config.yaml
n_layer: 14
d_model: 192
n_head: 6
n_kv_head: 6
head_dim: 64
d_mlp: 768
vocab_size: 833
activation: "tanh_gelu"
norm: "layernorm"
norm_place: "pre"
norm_eps: 1e-05
positions: "learned"
qk_norm: false
attn_scale: 0.125
bias: "all"
tie_embeddings: true
parallel_block: false
init: "normal"
init_std_qkv: 0.0559
init_std_o: 0.0395
init_std_up: 0.0559
init_std_down: 0.0
optimizer: "adamw"
lr: 0.00211
beta1: 0.9
beta2: 0.99
weight_decay: 0.082
lr_head: 0.00393
warmup_steps: 246
schedule: "wsd"
decay_fraction: 1.0
decay_shape: "pow"
final_lr_fraction: 0.0
batch_tokens: [32768, 65536, 131072]
seq_len: 512
doc_mask: false
train_tokens: 599300000
steps: 8176
dataset: "wikipedia_en"
Each number is 128 + 24 x the weight over its row's rms, rounded and kept within 0 to 255. Layers, rows and columns count from 0. Numbers have three digits each. The size before them is the row's rms in percent of the matrix's.

# up: layer 5 MLP up, 768x192, rms 0.102, rows 591-607, columns 0-191
# down: layer 5 MLP down (transposed), 768x192, rms 0.0877, rows 591-606, columns 0-191
up591 085:165110203140158096113139144099136131164150074105146121129077136151115103167163087096114142093177120157106135144148104152117143104110100138167117086108120141103108144148191159167140137167145145145159130089130150127150123104169166123132123118126118133120099148083095149122149131132143128105099108142115132125135133155110146125147138147125132137128129137078140108111099098122145135126133080117117142150139168135120162115122104147148102103140126161104142103163142120129079128070134160121152107134146134111113127118105165148175132099142118143153169129153112132111060146140152135127
down591 087:140135104111145168111158129130143134103089128082130134101104118122108127167163143090136136152116126123130152137136101151157108172133135107137126138135134133157157082172158100140129135079112174088137088125116174133106164130144077139121151176096118098116114121157144109136115140143125143156050138116116108157098102111141146132097112138163156132137156142097103094134155123124154136154162110122122121133163141094154113117143120144114083147135141165087096101152178122136143162102120132121115089133127155164085076112149162114140122124125103103130157143086106112105122100108095152113
up592 090:130155121153157093121134138122108101125142169160095109135112146159153104127123102132114108134110108162150187122115140130140133128127128117098140103119112131127119087102171145131129095201150142136115138134176120134136144126141123150136170157145105185136128126142119120127136126111152135090132113075112072167140139134103125132156113144072155126136124105078109109108128154173127100108195113111133162169148121108151120107156123108075128152130151136167162135131117165095132091107120116152105121136127099127128114134141121114092150097110112143132164134102118098132178192149145134076
down592 088:127121127064153076132107184152136096134134135128088099139143098098111131139117148112152116126131165142101144137159131143123141141148131172138112154121153096128121154125103155139168171093134117137121142138074100166115117133129100124117090146120136126157104156147124161191166123141101137105126080104167149120127177174145117111153118082089137087090119126134109140156123127146124124143092142102146130117144123110085129130102114144137134155134129159142144116115095084114110115137165143132125132097124170060118129128139118128144088134159110134112091104137131154181092166167107128144
up593 105:116148110128113097091118112124118109142091113119115108087128124132170121128114126154155163097107134163109101147151161138126117113128131166148159126133155170129134163141111135132118105151119116182135121102105127125150151127117134154118113115111105131108126134150116158135130133103107145148147133085140150096143096131109128132149121135193159163120139119110102111099126065116138123072101105102091093149125173101108133159157119126114108149105089177133090080109170159138126079116111122146135135151174116193166100160098134136132131110155184133141114088146156171172142125132114125154
down593 096:108130149110128143110102097149120137109062107161130124099139137150131128143126173143164099143135139156167119128112114141148113140126118147128074135125126146177130087099096113164108141159134139126124107117132128083116096144103175128115128159119087128149169093156151123068161094138160188116164152186154114124136196130124094144123145134104110121098171099111140124092129115155105128133149120120131141127066141131133111111119106179140126132140133101142121131117106076097115128116092138142133163109098103105130141148164115142118152121117078142139159137128124112120128141171157118167
up594 102:143142094141128096130159086129104161140131151165089116089087123096122172157115115139142129105127091145093173145139153149076091135136147100105158098137140142091145122124139178144138138142154177139139168125122118135142117173144127190154130163094100141158120155127112163140072121115124108133125110135118109117145150081104138118140170102090127123128148119096162108133145161124093121094152110102148153118125123138140195168111114119100108170100138123129103103162123094137135110109137149127125128141135133073147107157140142075133174103109113127118090111116125129129137110108117145159
down594 093:127080154073123111166131164118158144129118111141124101160133122145102109111121136173152119117134126144139116137139123135171129084133113122144079114133123116170121135151141095145128104102092118139160132116078106084122152105137108116116078190112122133164126102198143135174146129144100142107118092134102152143141134142128084150126105146177110105142112142106082123144119105145128168106126167104160108134125149113157143112150120121091144130115125149127128115081143114145112097120106117162134111109159145149084147135147076165119116151123108133164157144130117155154161197097113131107
up595 102:148132104146183098108105138057125145130155120181098101096137165134100182140132114125149145109131139140131150115124138110141122122132111125120163140154115131099116134104177134150126127187137149140167123134121108176097135108118117147113145143107099099134107134127157154168137098142126122127118135178138112080150102119094120105195138130184142135115117132092145163133132134139144139138124100123105123095102168142086103154087111085159099099100111112103123148142144107086112102150173185135123124159148129118113133146171078117117120149139154124153110122142135111141112081142102141124
down595 099:134119164120135131125140127127114106106170134162155118121139127161192129129117159118152121119176142162156130162131126115121165106108149104163139080131113086131134132104126148132136147090142100135150139084064122128092180144117108098127108120172162104126134121114197111097066133134136158127149097103145113121129058108122184123097164110157150118120143128125119131128126115151150139105109139118102150167148113113124135183137131108106128120152108116114128121118151098086132085105102116097124132154124163158067123107152123098117109153118121126132111175109121151117100126131168135140
up596 083:159140063214118105155136102065108096173148104140120103124118128116132151106132111156145121156130147165135144095099140075095127098142143125130141121146151146145117185115119104126150090128155125126127110138148152109106116094097143158094122142111121160150175099121148083142093141129115141165120099136125138153141114129131150138165139138155112155135088131164118137127115127124130068121101115082105092108106117106128134171151127126116111136111119160118145134116132145138112116117119149155136092169139108147125169135153123096173128122088090103105148167138166137148106131086137166136
down596 087:139157136114104144102176080102109150118102127153134130121126124174141141115134124146133104136143124128148110152111112128145127154146119099116117070101092116168083090133116092130162101120142152130173147121073111136101146076150128134140141130149124114146107145098109159098192122134102131132104164115082105117130156108118144113130133199124092156104164117131147154094151106152133152142122127139094144121128161160094107103122113120128125102134127103163160132165142111106135150129137159142157122132114097177152147113118131102164065121139149115150116076133142159147180152113160147102
up597 095:138127120132152102146096151137109133167152115140099111141145122121127141178100102182152131143130146191122101101145142111088131141143126100145148087167098135120092125130110126138154105172131118173106151104110139119154135103142088135147121086059107119108112134133156152175128142100117124096153110156151107116141116103120113156142109113083138142112150155114130134146122095077107120068158128143076069140145186118124119140141168108150117148100105114158093111070179148132115147129130151136122124139133129113117096168111123107096153126126144140135114113141150132166157113109107124112
down597 092:121122139139119112123108116108141162132130092179142100119157167162112083109145115079173124133128133088129113153119148137166166142121092123156108132112167131124127118118132087125116136118136112108172130142110108161109130138149134138123124152148167156125130138157140151137122168130140109172074183080150170172131119132137115111092114120095104105103150143143148085110115161069120137105109140095125178147113124145136146098100100117120123153163116115097149127134112125116140135116108124150158113065101128114117178135157175140089117123135157105151114083102127135090183143111147113141
up598 106:114122127148104100129117113101150166127126096124138126114128170168127114134134184124144152130138121106099112152113108164131127065164153142100120108129147145117185142121150139140126140095137092137147150167147137104127110171165111107087083133137145151127175155177176138161111131155100105131122131150107155080127126155108150124143144117133151126099077149143132165145179118090098162135145121128112097148109125143107138102123147142116106148121102182139086110146106104104093099105156111137123116132146131174125157117136118129112126114101113164107148184155117139112095185157147147155
down598 096:169128098120119092142130170113133134125138123136128105148139167168115109122128095171083146140171138126141196115137151129118101099109102134110114121116127104105118125120088124103092121182100130130141142148098128184129141123154139140147164126118104131118180154128118158123106104123138128109185143147161093110121132145124126143183121130161163139115101119159143125072079170162120137131132142069167170110105152124124131152096148107129107144121133167105107145125117113118089112131105142068138144113125106138123115129153144155121101116134137117095087137158097068133176140128104117126
up599 088:145147150154109083129145101128181098123110121152137139090103142149139158151161125147125103163103111135141152126113152092160125108118128155157166093128151132134112154119135097120144129163159143092155162127143162110134150114127119140137127124156154150103116136109137160093122126119115152100098171130028132153144145155143122174135135103155126113142101115106125076097148164137107090119114134104105144140119132097111163134122153140103136121113110182142113114107160113154078095101119086094133123161176116143112167131164151122170141111134130130085132148098173144148148154125135134102
down599 089:137124084078088125185095101156143107103147152111159132181084101143131125135138145129120120137154117109112085154139127155088136120161111117103110167120141118151177090135146135113138130145104147169119146102081118131126154157112135118137082129086124080141158162141144093101106133143089065144164118092161132158115142142105143122136139123139120107107137163142117159161149155113116125118160121104074105139146108134166139139076120115122089148133121077175092129145131127157111179139137126175113129111126141137161139136115102141133127138122150106125142092145109152124119100119154157128
up600 112:170151137134118120126091090146123132111120162134116122154148119114148142133157141123165095138166115144107084099139120076146128097085149096129112163140096141081121128119128135116147117155138151128105085115127106125130160173115132152102117129109111130089101116109165118111127136094125139147118134110144154094144150161110179139148164149109112116098090155134105146143129141143138098144082104118142142156115101126124180135195122117135104126130070152117114136102089146128138127128181123125124133166142105171087065161133102141154137100128108142141154161114160120122098143088191144106
down600 114:144095097128143108108218141125127124150097134163126093117136176098115110164129125140138110146133158150166099125116090129128093110144107177089102128149103115136116112124099143093130124131146061108116127129122111105098120164150119193173118137175144105158124124148135140160169122112107077091177131118107131147129136166134137145088114090124096122107169129115107111141117161090139129151137096157123115128152133134155127136133095135159127110110117104141129135123146107134139096114123148132123163139111142113138127171132111088157168108137110137097163146154107106084116158138151126077
up601 099:107111143112137106135151107099134123152191112166131100122174134166116164187135122134130154096128153164172075070117141153131145108106138144136161169153154139152110145118131078129150121175143115191207130118112133145135145139123120101116132152144105124142075120150147128132134169126099162131119136138144129100124134154125147117179168126136144113070119151084125104164104120129084100094124128130131071154124109143131140152121098104122106119101119127134120108119130146104141080112145120142148119161158103117101128125116137117132157086097105129139117129124118115110150107111143154147
down601 096:147128146152130186106115120147168103139112123118142127079156164098150083143148125091153089124146112109118144126113114107153126159125132119123130125131084142137080117107112126100094129145127154119076134139137133132134064140121117145079145187135118189095179104133149150107105106158145136111132133112124128155137149094132118120108104096137141099173172111110149119105142154179146106150107175118138117104114092124153094131140093138156154097116114131102162142115106145138109123135088146122134112094164115137067131182128103113145114099145183128141155126104117136139100127129138143156
up602 096:106124105127124132119147144108117157107140085153108114171106153124128088168155134174166138127174114131091127152131139151124061120155105085124169123162116143067127112148164163175146102119122156128138133178144140124165132128167132141112138168106125154122161151102098126106121107148138090086121120127127142087132108159105122080133143138139125143137137150144116125120140087112148152133156101142169162120124110178100117079095114126104084130125122129123116141181109104106105153111152149135112130122128129114158134122065146121109177120117153137151125101149123104142083140086105127128
down602 094:110130116083162107124127139127135137109163123118140143137150154177152155158158111099084112111113130096146141106106120155101123097147104150102166134112108105134143172099145113127125117115148110148175157125122112077124173139139100166128148147188101127164125119105128084115130154078125130119166099088139138157123147111119115108101106103138105181170126132178141104133085116118140123143097106116100142144100107111137165106105102144132098133095123137081094102147096166099117151153130114113125167117146113153140166123138094143107120116137131134088174142098165156149122146152119133079
up603 106:113067146158134066147148113115183120163131114173062113133137138124130143123124094156112151084123141169142103109116122118109134072075133116096143106130121133130141149125145081122158102157185112143129117189168127085133113110153107096121116129153122110141147105137135171132156122122097140139139114114145131133137149114113130123116172116132144154113136144135144114127104100137126149131126113091156118152128136150086130172135099129041111125081102160085171115099134152147123136130148178149129145110115111117140188153135137124127126113132157110121130097109154126126124140103128128128
down603 105:150121148111117109142103084123148124135130139114118117127110138153095064104122123114154110140118136149129123173120155125148109165123124106163114098116111111137076108098135093153100136125102146184100158168146121125101196142180123108160137138107157143144147163143094103129146140120125157111109128113126120152139128161135104060115114140126144138135149127114105135079117141137141130088158132148120130144062134112123139115160110148071145146127128148123150109134117112147130170118083114126117101070147156180140096126147120090127130173142147110195115147086123146147117108112120133097
up604 095:138130131144121111164135160171130158112105134154114123114128125132115142156134087157117116109149140180126146146110165135059145144126118077104123142183116125116101150119150086133126145181126141191179157087097113139145133146120107150123106153151089144146102092082109148093124130117098084120161100135124122122140118122110152128138148096103180122139142112099157107176124134121106107104143130126130112133116125187132131089108141109135116147072152117136121114148142110105127085152137174130095124119138106089138126111111171112130131099096101139071130112127088118137140136113110165156
down604 093:146124103161127150128143124101161102153119158127113132131107117132089153102130075129131131145136155129144124130081131128132124125126115138149105085141085152163143138145117145130095149079129146093157140163139130146104128125091115145109128138137138075126132086178107116200093130107158163129141142108155148165116136129134122137141125125183077109111160111169147147094098135122102134179099154077106146097131120105142140152166090169110120101115160112154161102108157130155140121126140145135130108145145162095106183161146092110154107129120140111156081119099144107129098144112126166134
up605 099:135093128134077099126083107147154161187107143124104113172118136155122148146124137125172108162126076116145089132124141152166086141122094141135180117124158138137116143128108135126151177133121086110117097170129105154150154155159119110096096117139130126079161111122152108117131127111143148086131177170111144131125089169118141120152110105146132140083133162100115126122148141122113094120127143136102134140100106115158135127141132153127127165129104158139131137120140126183093119122147150094107103135103112189159109156125095101128127124064146167154110148166146125146142123108136150095
down605 098:102156104158175086157163111106096129131117118118150142143137123175073153103129139066131141109168180181156168148142132142102159145101110112135152082079157123120114155110157123117161093107146148144134142092144159095127123101129163135049140128141149135166125135125069124124143102119123123086129137183121119132124145133111142113117116095082140127119166111129108117143120157144143130168130107129140156123148100127072099130123092112171130117116144116134128125155123136132162130092131120127160101122120146139137115137119111136134115139147096142166148090089158092164134135115137144137
up606 090:109117143162104111131148106156140116151157153126105141131098150115142121111092146149142145104127136148126090129158119121088115098069123087082137101162115162124162139109123121144158109118207102173146154103144108141122131114120141097101121153129085112161099125105121130154113131123060120181136131137153097127137143118119123122110155128130159143105126148123130072169106123140160134084101139127102154171139125147134151158100133168122124104078122175121104104113107131111139088144141153172140136131131150144118147162097164119140136083135085122117142103115115174118153176143124097133
down606 091:121122130120145159150147090141111134101111109122169107136113128091129127115123146092161156113141107105161163143082137129148126142171115141146124169111129111123122133113125129135101176150077118141111102137113123144137147125104111127177134150135150165141179147155097139116124134135095119113104141136146141097134161153131143125162083138101136112140133100124090142079142126150125116093134099153146089119119172111130101135118129127110145145182140135142135142130160108147144134086080096082124135088158143162150103097174106116117089195112128125156117160101180111155106054102107144119
up607 077:112128145107139120135110093128072128155144130128159102088129111143138147193191124159118125106153114108101115103137098124120166144107074144123149127109175106139133119132183116149120096155124116185155121102151116117120130142161110118111171136111161112120140126121165124134125162116099120089112157113109129131106117155124118162125144118160153136112113207134149161121124156105111101074106124115128118132116139132121147091153171136120091154143130109120101166140119104150067148121092118125182102134158108109119114130118105151074130092148138147175108119126134162163113120147134130119